Each number is 200 + 40 x the weight over its row's rms, rounded and kept within 0 to 999. Layers, rows and columns count from 0. The size before them is the row's rms in percent of the matrix's.

# down: layer 4 MLP down (transposed), 512x128, rms 0.0765, rows 402-428, columns 0-127
# up: layer 4 MLP up, 512x128, rms 0.152, rows 403-429, columns 0-127
down402,108,213,171,165,219,208,209,219,178,205,229,266,162,200,140,291,178,172,265,230,164,179,183,272,197,204,251,250,147,189,121,184,193,201,165,250,154,178,242,248,199,191,259,217,97,147,138,184,157,210,275,156,211,230,129,233,189,232,218,148,189,113,215,125,183,254,220,172,219,245,240,117,186,191,296,225,250,150,217,269,243,191,185,207,163,259,184,227,195,225,139,185,154,164,219,238,153,244,154,183,214,189,228,204,222,140,221,144,208,176,211,245,197,181,179,239,241,168,169,226,167,211,204,263,190,239,222,147,180
up403,113,126,211,92,255,188,194,202,226,248,181,152,177,171,167,194,188,195,213,240,185,200,206,262,250,152,205,178,231,119,181,198,259,232,328,175,202,179,210,209,172,227,202,197,142,215,227,139,209,193,165,200,138,279,160,233,236,160,224,191,233,236,184,287,194,144,234,263,148,235,135,232,208,212,169,252,259,249,151,193,205,226,263,180,168,185,185,234,143,123,183,255,168,149,238,156,164,161,134,245,175,216,231,240,187,207,164,198,249,211,238,167,163,228,223,165,266,206,179,231,188,225,239,208,173,170,269,252,204
down403,115,263,150,296,265,199,217,250,229,215,168,214,226,131,226,195,254,210,174,186,228,198,172,229,217,258,218,127,234,210,160,219,141,203,144,163,204,144,210,246,163,231,148,177,176,113,170,140,160,180,207,111,205,198,193,202,213,210,167,215,207,199,183,160,163,170,214,201,172,164,176,209,258,171,230,117,166,156,222,214,231,156,213,180,165,196,129,209,208,211,295,229,220,230,181,170,253,205,192,205,270,219,185,204,274,127,78,223,224,299,174,219,213,280,281,189,197,218,194,198,203,220,129,190,223,202,199,191,200
up404,107,215,143,162,207,274,268,161,205,183,205,243,194,257,139,239,162,151,199,209,193,199,149,85,215,109,215,210,242,249,185,190,180,244,181,192,227,159,154,191,219,167,224,253,215,178,117,183,266,208,224,213,177,255,223,213,146,203,164,216,261,198,187,210,227,183,135,239,202,157,180,276,147,226,216,193,179,251,191,262,274,131,208,254,190,162,162,268,197,201,128,190,102,280,210,267,185,195,183,234,128,206,236,179,178,176,194,193,164,189,140,251,198,227,227,216,145,153,255,243,188,217,237,210,196,222,199,249,201
down404,104,219,244,255,108,149,177,179,211,208,255,174,290,179,257,178,206,207,124,139,171,212,206,212,262,264,267,238,251,176,220,201,165,211,220,243,232,251,196,112,193,226,180,178,233,196,227,196,171,199,127,148,209,163,215,224,191,165,162,219,151,230,204,188,193,137,243,152,194,198,195,130,226,265,189,220,227,177,148,157,193,233,174,200,196,273,152,273,224,245,252,193,216,132,258,284,233,183,156,221,190,258,206,155,258,159,239,241,185,188,187,179,185,285,205,240,213,189,180,165,159,182,126,116,177,172,221,238,197
up405,090,277,246,170,181,229,178,249,257,221,232,81,167,196,168,158,149,227,192,162,270,232,217,182,191,179,138,209,176,188,195,191,180,121,210,143,171,194,220,161,173,174,283,222,179,189,195,184,263,148,206,221,198,206,242,187,208,160,168,275,248,286,188,190,275,191,201,177,208,238,190,231,249,242,202,193,158,244,233,170,250,141,154,238,202,271,192,185,162,143,264,219,233,206,255,115,224,164,174,178,238,259,186,220,169,241,202,148,177,203,214,299,148,209,173,159,198,211,204,240,256,229,193,220,208,91,192,220,209
down405,084,145,200,200,286,229,180,175,225,298,207,201,134,183,206,207,202,152,201,148,183,201,246,157,209,167,176,199,202,91,187,199,163,201,236,239,187,131,179,261,278,247,165,202,218,170,188,201,180,184,122,216,240,166,218,309,146,222,239,154,166,235,169,169,226,214,224,238,163,193,232,226,199,171,215,188,176,214,171,205,165,191,277,188,203,230,209,153,163,274,219,126,220,252,206,194,290,224,222,303,168,180,112,155,193,202,170,224,207,214,234,111,168,177,241,224,177,192,254,123,244,216,192,196,177,206,199,192,265
up406,103,241,141,242,239,165,170,163,168,199,208,215,196,68,180,247,209,171,194,163,171,231,172,170,173,138,154,244,230,184,229,206,178,173,192,168,258,215,202,152,195,166,156,144,246,212,203,120,216,130,270,219,171,243,262,226,155,162,139,276,220,212,164,222,251,242,169,248,249,215,199,223,277,264,213,293,206,167,232,198,174,202,229,202,226,193,224,130,173,139,183,236,139,172,186,178,202,152,185,255,137,165,209,169,243,193,216,197,276,222,210,187,288,243,182,215,212,213,140,175,170,203,187,277,198,131,232,196,191
down406,104,163,230,175,232,219,178,233,243,208,122,232,121,226,265,231,212,199,265,173,173,211,182,163,273,267,265,196,235,221,182,222,223,203,140,169,213,176,242,243,237,179,217,247,203,145,234,187,203,248,193,66,208,179,157,215,191,202,241,123,158,224,218,198,123,174,148,167,195,200,166,252,271,192,152,203,204,220,268,243,216,233,183,144,151,193,253,214,165,277,152,164,187,175,202,276,261,179,218,180,202,184,175,239,128,224,234,84,206,110,178,213,196,248,204,174,161,193,224,215,199,242,213,193,183,230,203,230,214
up407,112,278,282,225,199,211,167,170,178,155,162,137,252,164,245,176,255,242,203,162,235,173,138,140,170,245,208,200,269,149,290,212,135,185,132,158,198,150,182,159,227,204,211,248,284,304,196,218,219,279,150,161,204,215,209,154,208,142,191,254,192,251,184,230,239,160,186,186,150,196,116,209,206,242,207,228,264,208,218,211,145,165,173,227,274,182,232,151,190,186,267,172,166,220,208,216,231,171,132,182,221,162,220,197,166,212,249,178,172,220,209,191,275,212,151,225,193,204,215,168,191,203,210,194,197,166,131,174,121
down407,105,215,227,242,190,208,231,226,180,259,192,251,206,174,220,139,145,128,233,178,222,257,202,178,188,190,195,175,209,179,172,192,342,191,240,255,174,203,174,166,257,159,239,137,213,119,233,156,184,182,229,149,251,236,172,145,212,264,211,152,190,254,234,157,188,199,121,209,232,186,204,156,197,101,178,222,138,229,213,129,190,194,178,186,178,158,156,245,178,192,164,289,129,216,153,194,182,210,271,222,210,244,258,141,158,156,155,188,226,230,197,238,241,212,244,167,278,211,239,215,230,141,191,189,219,242,217,249,207
up408,118,178,189,126,296,214,248,196,207,274,218,220,207,152,175,73,220,224,230,221,190,223,179,211,226,193,197,216,182,215,143,223,161,231,259,191,155,182,196,223,254,212,167,222,162,212,250,174,207,243,101,223,257,143,247,147,137,167,189,148,216,264,202,200,219,294,128,125,280,169,229,171,184,269,158,236,180,169,194,206,180,267,226,184,196,188,170,235,159,209,179,153,237,215,170,140,182,221,199,246,210,205,219,181,236,167,183,183,187,188,214,200,188,119,239,217,184,208,318,154,248,171,231,157,226,240,177,208,215
down408,125,223,130,161,212,225,306,181,241,175,181,246,249,97,229,264,171,152,180,171,162,190,178,177,148,237,201,181,197,175,166,205,205,188,206,185,198,147,226,183,250,201,282,253,199,194,143,188,172,239,228,226,161,182,199,223,254,256,189,185,142,227,165,220,168,184,188,186,178,239,250,190,230,219,195,209,267,191,114,191,196,200,264,222,191,209,210,136,136,150,222,167,215,212,290,251,159,227,226,200,234,211,192,237,213,303,223,165,228,211,138,85,245,226,227,226,146,158,233,172,156,193,213,186,143,155,280,156,225
up409,087,122,207,196,183,204,269,242,229,145,198,188,218,177,288,169,238,273,171,223,279,173,148,202,192,191,166,235,180,285,218,216,162,183,153,184,237,176,232,201,231,206,161,233,170,170,231,198,182,223,204,170,165,231,235,142,186,164,194,102,200,230,189,155,173,140,157,198,173,176,222,298,203,201,236,253,128,265,216,173,174,149,215,130,195,244,177,211,180,164,197,245,256,235,199,163,261,181,191,146,128,237,122,251,188,228,191,222,190,169,140,235,276,199,201,119,216,211,135,288,235,166,217,197,227,231,186,192,243
down409,084,210,209,194,181,146,199,190,146,221,176,220,203,176,236,204,144,215,142,180,199,232,229,165,234,238,266,237,210,119,40,183,196,111,179,219,214,260,184,167,155,218,243,222,205,156,182,227,168,193,125,209,188,165,192,166,195,142,188,217,198,187,215,203,165,197,200,209,216,218,225,180,211,217,190,205,187,196,257,262,190,309,185,181,184,226,134,269,166,201,145,280,185,187,260,238,230,150,221,219,199,153,239,149,197,153,198,212,173,237,220,254,202,229,273,285,166,295,257,229,206,186,209,270,252,152,189,144,186
up410,096,272,223,176,200,102,243,205,202,193,155,222,209,233,234,229,196,217,144,201,178,205,233,175,172,191,227,212,276,207,215,191,197,140,236,107,186,165,238,205,209,161,208,201,151,245,111,258,205,204,245,263,161,241,228,185,170,202,277,222,188,286,192,190,263,182,123,162,204,247,242,263,139,214,143,176,230,252,195,245,136,208,183,248,228,244,226,210,169,234,130,173,228,176,238,214,204,204,228,124,189,244,157,235,143,169,180,178,169,166,250,192,245,283,223,215,163,244,114,248,176,239,247,210,221,180,133,182,220
down410,089,215,241,167,146,139,174,265,238,295,251,239,230,251,215,274,189,275,126,171,220,184,257,208,224,178,235,223,164,219,269,180,171,223,228,200,209,161,199,132,187,250,138,157,190,226,195,236,168,220,160,223,245,184,200,125,198,190,184,233,246,199,162,215,193,179,220,205,182,201,253,93,221,169,221,140,130,204,138,172,221,220,198,244,175,184,134,178,287,149,173,234,225,181,241,174,205,217,140,201,190,253,235,210,183,218,205,161,265,140,167,189,258,151,227,165,211,192,193,169,215,168,146,236,121,234,173,211,293
up411,094,138,167,134,223,162,205,201,213,242,251,196,233,187,177,240,236,250,176,251,228,171,275,150,218,242,187,241,198,235,160,235,183,171,177,164,271,230,226,264,158,240,112,213,269,147,198,253,208,134,149,200,230,289,209,152,197,175,234,232,229,183,219,182,180,263,168,206,192,201,135,185,244,239,186,197,193,240,140,193,203,285,274,130,189,195,199,149,204,201,224,152,211,194,155,152,163,122,218,168,185,201,233,198,277,221,246,196,214,162,222,181,246,207,209,140,271,152,186,262,242,186,210,136,190,221,193,108,147
down411,102,221,197,224,181,224,139,204,199,194,220,228,180,198,211,202,221,190,179,185,216,177,105,218,148,174,244,235,219,181,202,230,237,120,244,180,249,193,143,183,219,192,213,187,139,179,166,128,152,249,250,202,271,209,186,232,252,228,205,197,167,213,280,150,183,199,149,231,134,247,189,176,206,255,206,192,171,202,161,210,260,242,190,174,270,199,216,164,171,248,242,284,97,241,197,188,264,197,219,239,162,157,215,209,210,115,177,256,241,122,184,227,194,157,189,166,180,164,90,172,214,209,263,321,213,206,210,228,254
up412,098,229,229,223,185,227,218,264,157,106,180,209,215,113,187,241,257,248,198,169,274,230,164,164,194,162,173,147,172,188,241,192,230,187,97,222,232,212,204,204,146,194,158,209,272,218,209,234,156,277,146,233,148,256,141,228,222,202,198,164,142,318,209,240,188,128,169,203,194,247,212,192,207,163,162,250,152,185,214,188,136,189,177,210,196,246,226,166,255,91,158,171,235,168,266,196,234,242,193,228,221,194,204,224,236,217,200,240,217,202,220,143,211,154,189,189,243,222,235,192,162,198,210,154,169,168,201,241,99
down412,098,190,124,175,270,161,206,234,224,275,234,220,197,205,184,276,120,112,197,230,183,166,182,175,190,216,242,254,252,150,261,179,176,264,200,219,208,161,141,215,289,183,207,179,263,273,235,233,119,189,184,263,174,165,190,196,155,184,194,241,143,203,195,192,257,213,113,146,242,207,225,193,161,227,166,222,152,148,226,179,185,265,158,165,186,165,231,168,154,169,211,205,137,207,196,206,203,186,224,149,152,224,164,174,200,199,183,243,184,193,216,210,152,152,237,254,233,202,228,150,248,298,237,194,229,228,279,140,191
up413,105,230,143,204,227,250,198,167,211,251,169,171,240,218,267,200,180,147,266,219,175,221,162,160,204,270,198,220,199,162,280,178,184,351,264,167,246,212,244,239,196,186,246,165,185,187,169,228,203,236,202,259,159,194,167,235,280,211,151,159,292,184,133,203,163,167,245,180,125,168,176,169,187,144,164,302,222,201,132,152,243,214,211,164,200,214,152,178,176,129,178,166,205,198,229,183,222,187,233,257,171,195,235,151,128,173,221,203,239,241,177,199,186,178,245,227,224,190,221,209,242,127,264,170,178,202,207,220,196
down413,101,230,188,272,248,199,171,159,206,136,165,221,221,248,117,202,181,234,167,186,253,260,210,214,211,213,214,199,189,182,165,259,154,127,152,168,262,162,233,141,247,227,132,175,210,247,188,120,221,206,212,215,228,216,228,242,223,143,244,189,201,145,256,136,110,240,193,131,206,172,249,125,144,185,199,205,244,249,310,185,196,218,173,142,191,268,182,122,220,242,239,198,236,196,161,253,213,228,248,198,203,206,250,243,170,214,181,222,215,255,235,153,183,203,230,161,232,168,159,202,165,171,253,148,228,185,168,172,258
up414,128,230,175,180,205,148,140,82,216,240,222,177,208,167,287,183,171,222,238,150,160,242,196,154,226,186,222,250,167,216,163,144,167,253,179,194,232,241,208,205,259,168,175,226,171,170,233,252,211,253,201,212,211,165,240,158,193,182,214,140,238,183,197,168,216,159,210,207,279,163,146,233,240,230,194,212,150,179,204,195,215,209,207,238,169,207,199,154,202,240,215,248,167,240,217,143,132,105,349,215,234,133,200,234,234,226,168,140,236,139,219,151,237,169,182,184,246,254,170,172,162,135,164,232,243,250,235,235,172
down414,119,221,212,223,248,214,198,213,181,191,219,225,242,232,193,230,197,222,114,229,154,172,238,233,226,206,151,162,298,192,247,249,135,235,155,202,185,222,203,194,95,145,162,136,258,189,200,178,226,196,158,216,168,202,198,144,232,195,194,232,223,207,196,168,225,183,123,233,185,149,173,184,190,188,217,212,168,203,215,236,209,95,256,200,237,221,187,303,202,155,226,254,261,234,190,194,259,197,154,160,160,205,172,203,198,236,270,167,219,198,239,192,155,210,263,225,245,166,242,80,230,257,141,117,249,150,164,177,248
up415,122,213,159,184,239,134,210,214,111,207,249,251,225,215,197,222,149,218,191,169,244,258,161,164,264,201,162,218,209,175,193,200,122,254,220,254,184,162,226,232,168,173,103,189,270,159,173,202,171,137,198,301,156,166,161,162,240,276,275,195,155,218,227,185,229,242,213,190,213,228,264,191,151,122,138,251,188,171,195,243,191,228,154,225,175,160,160,179,172,158,253,230,218,229,204,168,204,180,186,205,156,197,173,111,175,276,176,180,230,253,187,170,168,195,213,301,238,276,207,177,206,138,191,195,179,217,223,242,201
down415,125,188,265,188,233,183,224,172,201,168,222,219,160,271,237,257,178,194,204,193,236,175,172,247,165,152,197,203,190,193,165,267,206,133,155,135,154,262,241,223,228,180,191,148,156,234,259,176,220,214,186,91,143,221,184,187,234,170,216,281,221,191,201,203,130,235,140,220,242,168,114,182,188,269,252,162,267,234,225,192,251,268,173,248,222,178,230,209,151,160,260,182,256,149,187,163,143,251,238,188,228,180,160,198,226,116,251,212,187,242,165,199,281,220,211,193,216,148,230,127,222,245,159,136,203,200,183,216,171
up416,106,226,203,225,221,203,237,262,159,159,232,195,208,139,272,218,254,159,137,209,194,148,213,171,188,197,230,205,268,176,186,151,163,228,206,197,239,190,264,205,159,288,107,260,204,218,119,204,193,208,169,209,217,192,149,207,156,194,198,227,208,311,80,233,170,204,207,247,252,189,240,195,219,200,228,202,252,189,109,206,140,206,222,168,144,239,208,145,146,231,173,218,212,243,221,245,245,150,238,209,214,213,122,247,176,194,176,192,207,229,157,151,197,155,138,308,165,202,200,221,199,176,166,219,175,182,271,232,208
down416,100,163,140,210,170,193,199,213,261,231,193,196,245,200,146,221,162,230,225,203,128,227,242,167,151,156,217,212,256,229,264,216,208,203,195,117,208,225,190,155,266,132,292,212,270,190,169,159,178,156,248,160,241,264,82,243,236,216,160,199,198,164,179,215,219,160,172,257,181,266,180,151,187,201,210,239,157,155,243,201,205,193,185,156,263,176,276,216,208,177,277,206,193,163,171,217,171,126,238,140,154,211,276,142,211,265,172,226,219,146,264,206,185,158,203,203,188,223,188,193,162,193,197,136,239,159,203,249,250
up417,093,272,193,120,203,221,166,172,250,183,193,191,132,163,188,162,119,157,217,231,219,178,177,118,238,191,261,211,251,147,241,172,203,143,272,132,195,186,262,190,162,195,209,255,182,240,215,261,243,235,142,215,204,229,187,136,173,169,160,178,254,163,167,208,263,256,286,248,230,190,219,229,184,224,165,197,140,234,171,185,171,214,223,209,170,220,215,183,196,189,235,213,150,225,131,165,193,183,226,224,240,280,129,192,204,260,186,142,135,186,260,253,245,293,161,216,228,237,205,162,157,145,191,152,244,201,202,158,197
down417,089,155,168,165,204,117,161,208,215,312,183,252,218,202,232,301,230,131,208,163,215,238,210,180,135,228,216,156,195,186,224,199,198,116,272,211,178,251,108,203,190,172,273,137,234,110,200,188,200,197,195,198,185,219,226,190,246,226,224,211,192,226,183,225,199,181,184,186,183,246,219,184,140,162,179,194,248,193,248,203,205,214,229,182,262,253,190,225,172,235,140,230,236,247,290,188,194,165,74,184,256,200,244,123,207,177,162,195,233,211,171,183,215,136,149,227,206,197,214,229,204,289,215,200,245,153,210,171,161
up418,061,246,197,191,198,139,247,189,195,239,179,202,167,211,229,280,186,226,193,219,276,174,284,208,161,222,224,201,262,193,222,232,225,181,215,103,138,177,225,155,167,265,184,263,183,263,192,197,180,254,227,248,188,259,274,219,240,242,203,188,177,207,176,153,245,130,193,238,157,274,236,110,208,193,242,235,181,257,105,237,273,186,153,174,198,114,203,181,183,243,214,181,213,209,168,235,148,229,238,164,172,234,193,230,205,185,225,227,223,151,183,240,161,125,203,94,266,243,237,208,206,165,185,173,167,223,190,208,188
down418,073,138,157,224,211,293,239,259,230,299,93,243,169,155,259,175,246,221,199,223,201,175,255,276,179,193,191,266,168,241,186,211,190,198,240,193,193,234,227,223,215,217,222,204,140,164,100,171,133,230,196,206,235,210,220,173,189,166,152,263,182,214,155,176,209,91,260,204,184,189,267,152,230,189,222,179,177,171,170,217,171,304,213,244,247,201,149,185,246,242,119,169,215,201,227,159,221,150,228,200,186,168,228,149,218,228,144,150,218,200,149,210,203,147,227,225,173,170,180,247,186,179,150,194,178,160,234,193,215
up419,101,141,201,220,280,263,161,175,153,225,213,174,199,289,137,236,204,202,177,169,188,167,175,231,209,158,171,196,190,186,219,170,214,223,192,142,219,219,155,180,255,191,159,225,258,124,238,183,180,253,286,208,194,125,210,213,123,117,250,258,123,148,185,162,187,251,163,216,223,211,170,160,209,157,139,255,236,271,170,145,233,204,151,235,203,239,127,169,198,167,218,160,180,263,190,158,209,209,215,248,220,222,146,229,133,200,208,209,263,228,201,263,190,155,199,227,166,123,231,224,225,229,260,154,258,199,190,245,221
down419,108,198,185,175,211,286,166,202,164,232,171,112,152,121,215,239,253,221,120,170,120,170,259,211,215,179,242,181,231,206,208,210,146,187,181,208,209,291,211,200,205,217,215,275,212,180,226,221,199,198,297,215,210,165,155,161,205,217,218,254,213,95,189,181,153,142,161,179,191,159,174,226,226,196,224,184,239,202,252,195,279,153,269,227,215,179,120,145,239,175,243,175,229,262,184,165,272,183,121,181,238,211,188,219,149,252,226,141,177,236,168,219,173,159,195,203,226,167,204,249,154,218,216,167,233,191,177,145,275
up420,105,229,255,159,213,169,224,224,218,230,272,244,236,278,183,226,180,205,179,191,177,151,211,195,204,143,177,157,228,214,219,249,216,215,163,191,245,131,274,250,176,163,172,190,239,233,230,199,307,189,232,163,156,196,204,249,202,215,184,167,220,205,181,268,263,179,145,244,217,182,188,162,238,212,119,229,209,259,150,127,147,264,193,171,233,158,159,222,217,268,215,151,153,273,167,208,204,206,191,207,151,166,265,94,247,193,233,224,194,160,155,149,245,189,205,103,201,211,192,165,172,266,220,236,213,140,188,225,139
down420,096,183,212,231,195,226,171,227,125,219,216,192,214,209,259,282,174,175,203,161,215,206,170,188,199,131,210,190,179,206,239,249,125,166,180,253,155,181,189,169,235,220,211,215,227,225,233,128,177,272,210,239,240,209,238,102,157,238,207,154,182,226,211,170,114,136,315,234,194,245,235,197,231,147,148,258,253,199,211,199,195,194,155,215,209,209,175,234,197,154,225,262,159,184,168,303,126,204,192,216,227,170,206,209,238,184,202,177,253,256,197,244,121,113,146,222,222,196,189,204,157,245,186,178,264,251,128,243,184
up421,116,206,209,210,208,134,223,195,245,161,168,149,292,157,223,205,217,201,233,176,225,225,77,172,260,212,208,185,265,169,193,207,154,157,166,250,137,197,129,224,254,286,184,272,192,194,105,114,229,249,192,252,222,181,237,189,253,232,173,149,232,235,202,178,196,230,241,170,188,162,157,183,209,222,177,241,244,174,136,161,165,255,216,251,204,146,195,200,218,215,184,240,261,207,297,256,228,220,188,209,171,211,149,175,201,164,156,254,194,233,242,146,130,198,191,235,187,140,212,171,208,232,272,187,167,228,166,208,188
down421,121,172,209,219,175,169,211,215,122,225,238,136,233,213,216,212,228,253,242,211,155,170,236,163,203,187,149,242,195,242,205,174,161,191,220,192,196,166,180,162,182,157,235,140,257,179,296,155,176,177,152,236,172,228,193,129,247,226,174,208,181,119,105,243,249,132,222,263,221,191,224,197,199,268,220,241,183,248,156,240,202,144,148,180,176,161,225,180,119,194,196,91,241,186,184,228,265,254,223,215,186,237,222,186,166,188,204,175,238,177,192,157,210,144,187,189,186,302,269,239,227,261,195,248,242,158,256,219,144
up422,087,210,177,178,151,230,319,214,206,233,250,192,179,218,167,208,224,231,186,231,160,265,261,168,144,105,241,211,202,233,219,163,186,241,181,141,205,183,209,248,184,284,106,183,166,282,219,252,137,171,203,214,190,239,233,160,240,206,183,232,167,184,187,220,201,238,210,152,243,246,176,218,180,147,177,170,176,196,248,207,158,163,221,122,281,225,218,198,181,212,116,148,218,197,140,137,170,228,210,151,236,210,242,131,184,197,128,234,198,253,146,181,164,215,216,200,159,220,241,292,206,201,206,195,240,178,239,130,167
down422,088,156,187,205,219,171,262,116,185,202,163,128,288,192,150,219,252,204,202,239,283,213,178,214,204,157,166,147,238,237,151,248,229,181,177,194,186,204,216,213,260,236,173,161,226,224,204,213,176,263,151,228,140,208,158,183,284,119,221,200,133,213,180,163,227,134,210,235,166,133,185,215,131,192,200,130,157,219,197,186,193,244,215,255,174,228,237,169,254,211,129,214,187,147,201,265,210,271,208,183,173,198,192,159,208,134,209,146,294,233,182,223,252,218,190,195,176,157,216,229,291,202,207,234,294,191,217,249,179
up423,111,191,213,123,180,196,149,214,155,227,272,173,227,209,228,306,226,261,222,191,154,201,215,233,167,147,266,180,188,229,223,167,142,184,169,252,170,171,269,241,170,168,151,195,206,216,226,176,168,248,215,224,159,199,237,215,256,196,227,259,162,144,164,213,214,207,152,159,157,177,199,215,169,138,175,166,249,196,202,248,134,180,193,222,211,163,235,181,200,253,271,230,210,276,168,134,272,189,177,192,254,171,223,180,229,148,208,184,180,246,249,202,108,150,178,185,202,274,172,222,242,177,137,188,102,245,115,250,192
down423,102,216,175,165,194,219,154,130,200,167,166,203,165,151,147,229,190,230,186,234,181,187,226,255,324,204,232,126,197,165,202,102,170,221,290,197,202,207,158,276,217,217,210,203,210,225,271,215,194,254,195,224,251,166,145,256,206,210,137,164,192,209,199,174,232,232,234,264,218,156,190,204,133,234,187,249,237,216,254,246,191,161,187,236,177,214,219,182,137,153,137,109,148,155,157,249,212,188,264,212,121,194,179,151,174,212,241,243,256,231,212,225,192,240,264,192,259,207,188,268,140,185,188,137,170,201,226,190,204
up424,057,203,188,196,196,226,109,196,278,216,187,221,310,222,212,196,174,131,227,146,236,170,223,202,213,236,192,124,199,179,190,206,205,189,210,191,178,152,185,258,107,214,213,236,245,204,178,242,194,110,254,208,272,158,183,199,228,187,229,188,194,196,295,214,219,154,218,184,169,205,168,209,210,206,200,298,175,134,171,142,136,253,217,188,244,132,192,241,234,182,228,160,199,199,280,200,273,193,184,259,186,199,176,246,128,160,164,167,188,235,106,170,193,177,107,157,250,258,243,200,196,182,236,191,230,222,171,213,209
down424,057,219,167,190,183,210,204,182,204,182,137,134,187,148,205,221,195,216,129,235,205,149,193,220,218,148,203,195,172,224,190,235,210,134,169,305,162,268,260,127,243,267,237,165,240,235,108,246,177,197,148,237,168,231,233,162,215,180,230,204,232,225,155,178,178,243,196,199,226,216,183,185,195,179,159,246,239,144,255,318,210,130,227,188,144,213,179,234,158,222,150,225,241,169,158,239,203,213,165,184,174,224,230,239,226,125,81,158,216,165,257,253,183,268,263,171,216,210,189,208,226,269,191,214,209,172,155,205,232
up425,102,186,225,197,240,190,248,192,151,224,172,200,194,208,199,168,229,201,192,135,239,152,294,145,227,210,279,270,153,179,131,174,142,182,158,178,181,152,217,159,116,205,178,207,220,153,201,218,191,213,187,225,189,232,207,271,294,253,278,239,212,272,186,276,175,237,206,239,195,197,148,231,125,207,196,255,180,262,180,182,182,158,156,236,129,185,217,214,213,201,216,200,214,133,171,165,260,198,195,216,155,313,178,184,236,203,146,197,161,168,284,206,194,198,197,153,259,147,207,184,192,191,231,228,190,167,199,268,124
down425,113,233,129,199,124,115,185,211,217,215,165,263,175,242,207,196,171,224,212,191,224,211,166,165,180,237,204,176,165,187,162,208,187,252,168,276,165,223,246,137,225,190,249,269,203,170,210,262,216,133,248,171,142,244,227,96,295,175,220,239,243,181,207,181,143,230,211,272,249,242,236,210,270,206,249,190,185,227,210,194,114,217,210,191,174,169,180,205,137,190,184,253,236,220,168,237,302,202,209,219,186,220,165,197,231,220,152,97,195,180,189,174,200,226,251,242,173,220,210,163,219,167,174,236,216,135,108,228,180
up426,117,214,170,181,180,197,212,262,227,160,179,233,219,193,278,237,187,85,207,178,188,196,190,278,182,173,205,230,233,208,156,239,209,123,274,235,193,196,220,136,234,143,196,203,119,183,208,179,180,180,163,252,232,250,188,217,242,197,209,155,172,207,244,212,187,264,270,175,154,240,229,100,256,233,178,224,195,249,155,284,168,231,292,186,192,215,105,230,172,212,238,221,224,233,169,238,172,188,217,220,157,164,202,235,203,211,183,225,166,170,216,253,169,224,200,180,216,255,162,228,194,142,111,211,139,236,183,222,99
down426,113,201,224,181,208,203,83,220,151,267,195,188,188,215,240,224,266,197,184,221,191,183,250,195,267,218,224,176,153,186,252,200,267,215,244,224,198,195,225,180,194,177,221,155,87,238,150,150,164,204,213,211,138,218,208,245,151,228,150,253,220,203,141,236,119,200,218,190,185,234,254,220,173,147,204,161,225,178,174,198,162,204,165,215,248,217,164,189,197,128,260,217,171,264,219,231,209,222,177,192,85,177,206,235,213,201,232,177,226,122,239,183,237,231,233,257,143,120,227,267,176,156,255,177,268,105,210,189,219
up427,099,289,151,220,254,155,217,224,220,226,189,156,193,238,217,278,214,141,185,238,214,203,243,232,170,179,231,166,168,200,234,204,164,261,238,150,221,159,226,227,209,184,169,247,161,199,236,182,233,208,256,229,137,163,228,191,296,187,192,207,194,237,158,167,222,227,141,227,176,278,148,200,144,162,194,188,197,249,193,149,254,180,229,177,230,218,222,185,232,186,249,211,154,170,206,218,102,107,235,204,196,128,181,272,235,179,195,245,123,220,200,171,155,238,134,187,182,174,268,246,127,161,302,197,182,129,189,224,213
down427,119,249,132,243,286,193,174,252,220,284,224,123,201,160,306,135,236,196,266,175,155,151,163,191,205,212,243,216,202,275,213,213,195,159,282,249,148,230,167,202,210,139,198,210,162,224,216,112,185,248,190,167,202,188,165,193,277,245,161,214,233,166,143,162,175,172,195,222,201,220,199,137,206,209,95,174,191,128,123,187,221,172,238,183,172,184,198,233,211,173,235,251,141,238,131,158,211,184,246,153,174,207,237,210,239,194,209,210,186,177,273,175,193,211,221,180,191,220,250,167,182,239,229,178,258,266,187,215,178
up428,117,283,176,186,171,173,241,163,166,152,196,161,216,179,177,228,152,171,275,228,152,236,212,227,123,215,234,227,207,250,164,172,217,244,244,201,232,187,203,174,178,272,159,148,227,165,151,201,256,78,220,272,172,209,231,254,195,183,170,166,233,213,215,231,204,154,225,134,173,204,184,284,153,174,193,222,180,248,254,255,181,111,187,275,214,180,235,207,224,148,136,161,197,315,147,174,163,211,237,241,227,218,136,197,168,210,238,166,159,155,214,274,221,188,221,247,236,211,201,200,194,149,178,225,196,193,226,263,220
down428,123,115,184,175,162,246,209,183,185,146,224,263,229,253,136,239,199,137,197,204,143,174,138,169,213,229,202,195,174,240,280,149,199,218,173,198,146,194,253,177,227,260,245,170,139,179,162,247,233,187,286,215,199,263,113,166,153,183,190,203,198,176,230,211,200,165,225,211,195,301,178,257,252,179,243,187,206,224,220,276,249,235,140,237,228,155,161,244,180,158,178,167,148,249,158,210,170,216,279,198,143,203,170,229,213,218,173,173,122,186,171,208,207,220,235,156,139,256,164,154,304,178,242,227,208,202,204,203,193
up429,085,320,182,219,187,163,251,175,164,175,221,209,164,251,213,157,125,162,187,204,190,204,238,204,83,175,172,238,186,238,190,164,212,218,248,193,194,229,189,199,135,215,203,163,260,175,160,279,202,194,157,217,196,180,159,180,256,134,215,156,204,251,227,234,207,187,277,177,147,248,165,270,174,223,152,281,206,305,175,205,173,157,182,181,247,127,227,222,198,210,176,213,248,228,206,116,191,248,219,181,266,225,170,86,193,156,205,150,184,227,184,249,170,197,231,204,147,187,176,202,249,173,210,229,224,170,236,151,179